config.toml
n_layer = 21
d_model = 384
n_head = 18
n_kv_head = 18
head_dim = 32
d_mlp = 1536
vocab_size = 11375
activation = "squared_relu"
norm = "rmsnorm"
norm_place = "pre"
norm_eps = 1e-06
positions = "rope"
rope_base = 10000.0
rope_fraction = 0.5
qk_norm = false
attn_scale = 0.177
bias = "none"
tie_embeddings = false
parallel_block = false
extras = ["capped logits"]
init = "normal"
init_std_qkv = 0.0277
init_std_o = 0.0
init_std_up = 0.0277
init_std_down = 0.0
optimizer = "muon_variant"
lr = 0.00164
lr_mult_o = 4.0
beta1 = 0.93
lr_head = 0.0048
grad_clip = 1.0
warmup_steps = 200
schedule = "wsd"
decay_fraction = 0.832
decay_shape = "linear"
final_lr_fraction = 0.0
batch_tokens = 65536
seq_len = 1024
doc_mask = true
train_tokens = 381800000
steps = 5826
dataset = "wikipedia_en"
Each number is 128 + 32 x the weight over its row's rms, rounded and kept within 0 to 255. Layers, rows and columns count from 0. Numbers have three digits each. The size before them is the row's rms in percent of the matrix's.

# up: layer 11 MLP up, 1536x384, rms 0.0599, rows 1397-1456, columns 240-287
# down: layer 11 MLP down (transposed), 1536x384, rms 0.0559, rows 1397-1456, columns 240-287
up1397 101:065144075107148132128150101141117145162130129087164112135091137162103185108140169116183139162085160049107122150094132091098068115127125098122156
down1397 080:198131180059068152154140115156190153164186140126213131117132107076095176107122136157129131092136130171125060095172108105162118102117132149136057
up1398 097:114108124136132143158092180138134142038062122140128113139137148105123087129156160174142150105122093097077087125132128149096199114157152109132062
down1398 099:184118149104177086086148172167076102153165129141181059139086091166097059094138118194181085106187096151132107126131149123131112132084186089093071
up1399 103:140152125084184150132128144165143135133112091097127131127150098078095116122070162102118107177153112156126172175103109157094107107110110086131149
down1399 108:098140092110155135121114132151132070107155152175123151093209118098167184085146114166172128132180140173115159154051140163121171088095110132151130
up1400 094:136142163150143124131158104102090125135133150053125175117100101072150133135143179067141128144160134186120128109159148154144133144134148099098126
down1400 101:079082111116134124061156093131122127078129153085077083103235141159126134148117154177100169162155120054114137178102127168146145174100149217096128
up1401 100:070099121053120094126128104160126098109100140130114081116167107137113159095189153122077137115152074062079116096082119156081100194122014150063130
down1401 099:122085102111093120114113122123118167114182138119145100115134121126118077084132148086131113094099146076110095153053084094113155119087109131149083
up1402 093:121209138145153103126137125154135127113177095128078141188086076137178168140114160107143164157145142137078163120105149169160104133116140153134152
down1402 111:122098106156100097132097165157078184094140143135066131091105073143157113122130127150126152080136121113166125114087097147105130137143087112110139
up1403 101:156111072125168186164172180193110130148088129198150129157179172148163113123091136108086211173151107098174112103104124120118106131118146158074137
down1403 108:196104166127157132105174113146121077164139187098111142101135176156121146152109105154127112135145126085150140088155146123145158163111113188165170
up1404 097:108155165119128139192143152215148079099138143166139126082182120129095172150178145119102104104119175178102177100129125138108088098130054140102207
down1404 104:101149129173087072131116087134141111077106160121124184122097091151109131118155151058166178071109150131088154084172138112094134085123117159161102
up1405 099:071125090176177109103073128086071158150135139124158081180163094130166102136104180158119098137120128166087109136162097141126145133149100122125167
down1405 094:137094143117179108122146160147172087148096135081052171130149115081126185086113113064159145093121103140184113159112187134129158120116092143201130
up1406 110:134116181148133140127152119134121122093075058163072134124143146088127145149136101067114101114167135135105186107119133123088120123081142062067075
down1406 106:138115135090155207143195071132116136140125080123112074161114108100122123161138081158134117108108157126148118116192153120089115116072116131097061
up1407 101:121126108103132192105112116143085141132157125093086161134109198148139132124079134113125156098139159179084066114127153144093129112120119095124149
down1407 093:154125150173129164077183050160141110145149165148069097101131159110064126127129121104122106127115123142165142142191079189099123118099107134098133
up1408 109:158121198088135140115131112083132076089163144136128168163166126133166150082126150137082135162119166131135111141146102116159130114044138062125114
down1408 104:184152100125144165186139159067171070085143137148150108176121227118178176157086103083124117131118083091129161073106107147168128029119115113115164
up1409 102:186160093111123168136103129140210122132132149187154128145087099183075144156128127148120167121120133129169100158140120127121078149103073066113132
down1409 082:124130135138154126141105093157134184113183123114061121098113078121094090142113125085113078172150187196176159105133101132113154088106121158171176
up1410 107:206100145142065151118135140138156136164150099137155106118192109169113145090134126062096130152124186140142203121167102118136090158095095050141137
down1410 110:138160151183086131097082166141156086090143103102133164113119177162161155127194069091148120176095156130125132195153129141097085057151126135114120
up1411 099:085113154158154122152140146160114181147140111154193149119198164131094184113103121216108120147146164120165151143043147136114063188128155120091146
down1411 095:102087125109116164081095132119148119099176158148157171143158136091074107192132102139099155153171156167143144139162104193135104144128180122082155
up1412 105:126129093080117068122124215100140117157102138140160120177162134154151157113125100131163163135137112154138097131180146125172146148107133119191105
down1412 101:146129106157157143128108195087150163160140169109134173106142151135127109169114167126126174196163150177174149106124122159155143128081168188182157
up1413 108:108105099177076132140146169084093144117106101108180118139131183131116071152122134160167145189115136129137073095130116128160117121133110154130174
down1413 108:114137099160076125122114057137135131107195146075110175171123152092144171106173177180129133088113081050188088097074118150146081147099094122123077
up1414 117:104214146082123149178117127123155182152100097146164158133126120088134161135093116168167103142085138106123118151179138099097131097121082169118104
down1414 127:163200118112096130181158031108152127144110092128148164106141105097112145148133146113120151097090090126071151112116114070120092149107088161119133
up1415 101:109164154112097171078100162091127170155058124145161119173178137091092146120116147131093131156074114050137099145133109098127097175110122129191102
down1415 103:126131081188114152175131092102059122151145117104094139199079131181099124139175086104059108088152082152127172163125113074166140146110127127135164
up1416 105:197142055107171102117089080174146168164116106073103138135147140132125101132142077173083100126174155184144057146134161172127157151131154053153159
down1416 094:192126064133118121136122089172172122098116097165167167155098129113066105108107096139127119053159090119129127144095157130119147125111114116080135
up1417 104:127086074156106096180114133097143139169097107130112051131112142105164147123103143127117094064134154102127163171134138095100124087132128104090143
down1417 086:188130115145176114134229109107177144114117123081157133142144116142093129060164137121171105135140096111128154131130110115182097177169116102145126
up1418 105:097083166138180133154183159144096160100139144125096141155154106127150157153127187123086171085150113113087091158189135108130115163144126137181182
down1418 134:093108140140119135125088160078131117169172138128172099134198138066157126137174107118101163141114153136128093161095174078104135095172136123125145
up1419 097:105112097165103156104143106165187185132137123176183111109114167120142073084145165117125141118210187126148137151158088068136216143129161163154157
down1419 091:111109130135076112156139117097119133148153155080111150200066096109111110085167131084139068128133140120094163116114178137109125162142173140106123
up1420 083:087156161118180156194148120189161184145147167099141129120121173100116171181081136053173172113152121154116123135162108146128129146173119128099133
down1420 100:090124072152133137111130161128110100136096101107077139136132113145112166124095128167129149140153157167199138051110135102236103129095114112173177
up1421 094:134108142144114161108134068159098143075144106126121133132125139178137133090171152130130143054067134105094160136095145077138131146129111114152067
down1421 124:155137108154133075095186152124185175164133105128121125150118149113122086133099091122103128140155105119188153079092096139064125085077123200108182
up1422 081:155108105166139097137143126120125114108078158141138186155107153174135121136186144139165201176160150177151150114138182151154090144180125115146156
down1422 123:143138120110090163154147158130076131128120165161119126101117092119088140109101172117178081077158077094116081131114168142136118162147146124131091
up1423 100:097069125147119125074101131111114155112107148102147161150141121115212120101093083100101100170114142117157145050124100101135195123073191117132138
down1423 115:153170098135159108094100107187139115123172153103141111174130143130154138149166083156098088075139107161124153173105040129084160149139144143194149
up1424 096:089127168105100098109190135109135104130150122070131176131112158157123151159098123168198144121113105083091152146126126097123134118139124147127099
down1424 097:176124138100122134160123132106088138132155081151108108122141192139206158085134182119136116159113116152140123121099098161103097140127139125061104
up1425 094:090093071134130103138154205166106151114134110132124198125157101089136137163110147104098212131142163157161128116181118159255135083050078122129130
down1425 132:122071067134133111123085187115121155128166156123141150102133099204099088095101128133114151088129139130177136121103076219097099126081100095059163
up1426 103:114108149127158145068061110070130185096117093153045175146128063128170141100126167055142137133117162164151173127120129179129165140101155160098113
down1426 102:186120148127118124084191102146110159103174085112140167109117124105105135078097125097113103150082117112121099117158185149144192160134119178132160
up1427 101:084154178142187095184133114098143112167151087147102144165177093146140159169185118172105100107106124108096117089154206148114118135093131174160151
down1427 107:101132103124161143073112140128145087131128101121145156180126093106094136090175143141113140053121123088104120122114028181138115117137135163124110
up1428 099:119148177152109097122149155148164147140159105160161125140127072173165153160119157080079102159167125174158065152171135099066118160148136096114120
down1428 102:090131089124122126132155081099112147118106091108169127138123119162110113113132137147135141088134163186097092106139149114081138148129102089092066
up1429 101:119173094132167138094134115061165149195142174157116128113146101168148128141164082149144104170134152099177145162135090107133094055107111139173120
down1429 105:148124080079179088081044117131104058182062172124145141103125156196094106093140104083053145167097208120098166093132153084141137135088164112102073
up1430 092:123140140121137100057136134122121166166186098170160139109122105147053117110141120167143131111089094152097136164137136155122126132121114092126142
down1430 090:152136140048198142085132077147156168109113148122168138126209142139146120179146154110187153094153131179145159199164174171096084131160135146088161
up1431 098:064136086112101115118101123105146125108132167142122180096144189131125107108166174185110147100159116067104121105149115077136093164120110129117208
down1431 092:054127119187155175077149144126139128079131130083129151063169070147167111099089129107094087138154154156131139170128152110173178121119095123160155
up1432 089:170137114092140106166160176081143136134123091101137114121084151136133141170085180088098138169089072128138145121130128129090122096128146132161162
down1432 099:168099114057113142143207127132113115121095141118137061103129106090192110152178097174048104079157065120101093095117092110077107098098132110130117
up1433 102:217125145134135144114150090095114067145082105122128097142190129154124132085128106157097151177160159105107123160130081136140117109103159141197162
down1433 108:117111108165132105099154100120049161108155071111104137192106128105104067105186159153134159126123086147117116126094089123102106146133099137159149
up1434 099:157165143129101072116170114175083120134186086161108102121139099099158175117161145164115171101149083128108058080151118140121172119148151054124186
down1434 083:114159117123141132117099091138167157072171217116110138136112159099136161132126110113155075172098123121137119103087129157132100134120073135174107
up1435 107:078113155165119139121108131140147123121081128175122170171137113107182174144145093124106130097151091118075087160114141098128171087115145097097119
down1435 107:118071168160161193142124158132160109057160168109136131143179102164151086093135149058101182119127191133155151137133078077139099185138134115109184
up1436 106:092116088038155177107096119091097125143142141095144130113196107158153130104073130090095124120145114098098109111126101197160101168183141159136137
down1436 100:082177154085153105094154161146123115160078069162217143086102168092140153172060148205111136081113167093097166120133069156139164127116150127117128
up1437 104:139131179159166116107192100178130178125137064121170158124137169115132074127111085139137134082090189175122120166108153101111134138117137156130090
down1437 096:160125050103185179139091175113145143109120111111069119103130093149089082095136076147166120069125148135100126082127140106129115121119187116118097
up1438 098:158088173125122186126119188125170104126119114109133147193170208099169173124142175120175113141089112147111133099180177178164109096075146151144109
down1438 086:110187142095082192091093100114127030158110145165063209144146119177158105133152116146125123063133081150115137096195172110183163090121138123095112
up1439 091:143071134075157124067163092185079128102136133129134110126099115045139193076105177087113120133155088146162140163132120097093140124098150098084159
down1439 105:092168099130100087140089059124100117175081095153173070127093121136172128130074114160098142161140164174091134163133093098170144206060125099125091
up1440 104:104124200125136105148131145150092130083120149138151154107144171114224159116148143102125149163113171142098112171112177149157176137097135111119121
down1440 104:111117175164107082111142149079122146096139085137171100165120163143181098078182181156149096140175139122121078116091114135151142076123115207110139
up1441 079:094076123150136121132146085110161130168144126106105082162111101118135148139181169089090123118116165096141094096121106159164093088133130139104096
down1441 081:091152160139135126086093144106099215130115111149145105209112107147205077117081163158126106127115102129122122073124195147119101130099129171172200
up1442 101:095152177099156092157147192130139116124192115160135175179105131167133151160153092117164116126074067111146138141162139149112164122126111136116142
down1442 096:146165146114104125115107159152123163128159128121152146167104074110196104153075120139114106138071097088085090108160105117131151152191163111167080
up1443 105:080114135129110087156180194083125117110123159133126139164115096081162143120109108098139150134160121102134121123163124157138143134166147077017137
down1443 100:098164165110192104125142143116087150144157161133144109112173140131157142068125102125122106128132104111172136109078193107124102105171110125123133
up1444 110:196147168135096165124124047122125131175116185171066052082175084130117133169142156087118075104140111106139032131155129100141069186082178070149130
down1444 092:167141178138110172167115127131082200122121125144149139166109103119127093131143144123093106119093134164091117077146108135156133099068139098110108
up1445 092:104116082120186116058108177147115154147113162157095084155132136157205145159165122171085193166117155132167117164157102141072156190165129104113127
down1445 096:155149138162126169108154106134089063191117112180128218099161084098107082108106131109093117133161094130149155109172154109176133135071115112197105
up1446 097:153087157072087113127122142132139158170193165121123066118097172190116179092075151079149148122127093098182077148124114147170103128124162152164172
down1446 102:140147132135165092122152116154135112162122115166131138051145143139088146157115144160124100132084097129144084096165161089095108133068121158135137
up1447 101:163186138117171124103120091165104103115164119148143137089158165160193131174065171128136123118128123109173111113133197165096128173131140115092140
down1447 090:157198084144212114139169088085147141167116095083127147110125147127149205154140129127124150113167153101127165166153104098092161074115121131101154
up1448 105:115146119151122107090114107147166141170125153138110049163187099131144117075086148098094111162105122070188113162145113142121130117182163155142171
down1448 106:096160133179127116170120180114170170082139107146163097156113076091071184071114118084103131089079094103161147111093083158117149131120198138129098
up1449 094:158155171114089118158144101129145098124125138101116098148134104124216168059117131128144145138114134116111097067186109086149107165141154140178169
down1449 104:127112110111105118109105087135115144104144066117100108162156055152099190129096101135101099060171147092131168105156122165125113118108092129116108
up1450 100:080097157087117122138165092162116085142157117158099125109105119144110148136130156108150135163091118071161166120091129110142152119139143106130150
down1450 088:138060049108132139198098084158083125146118156112195204124137162132103122097067153129122166108122176158141117131151044094116128241147090147095078
up1451 108:111059125139061162114084099141167168150115148232073168204122115107136130118100140099118156158182072167125106109133116150146135100108103131131141
down1451 107:109144161114170120151140138201101137151083132094152135106056114156097091138096188082161108135125193169132122152155116088144075145168071057165102
up1452 097:160106090137169162109144111109114132153103122163163053149115148106105102126149161116105179151112169138083113084163167104089136153145195134148110
down1452 105:156143095084099163131134092059104098138166083118163076123138192143154071162094091105056205100085152145050154153133075097181140120120137146113108
up1453 096:131133125073142107128127115064132096129096109087141135155140121174145093141061119127124132052118140106137185129056129083170179113136067123136132
down1453 098:100149137142141180124111153068107119166104114118125137114094073110133108115128190103127149067110112167121091116193166134156141117187042115131141
up1454 097:103152141097204142145116119109103132117109117137159139159089140204156161131164119100155140150144155111122049101127120131116066100128091103141121
down1454 097:148128132175176115139141152173131171168124110099126159145131148140137140100115144118111106175114111160157110143152118102167110127120067108114179
up1455 111:116136129216107070089147146146172168149093161138098105108180184107152144136155112122064078154119107178096118152075162173150135106108154068091108
down1455 099:089160145168145119105135079172134124106147130078114127147140161102155084145105106138095099164105087140077147129135140126167135123140142108131104
up1456 102:119112193074157141119161087182145129172144114101146130131135159142139130136136095104157158106047124112054084118155199134102161132141172136139078
down1456 083:153158048148094056159142156130199144092161143177156119139086037120188105147112119160119127120182105111153079108125133163198108145155136121167108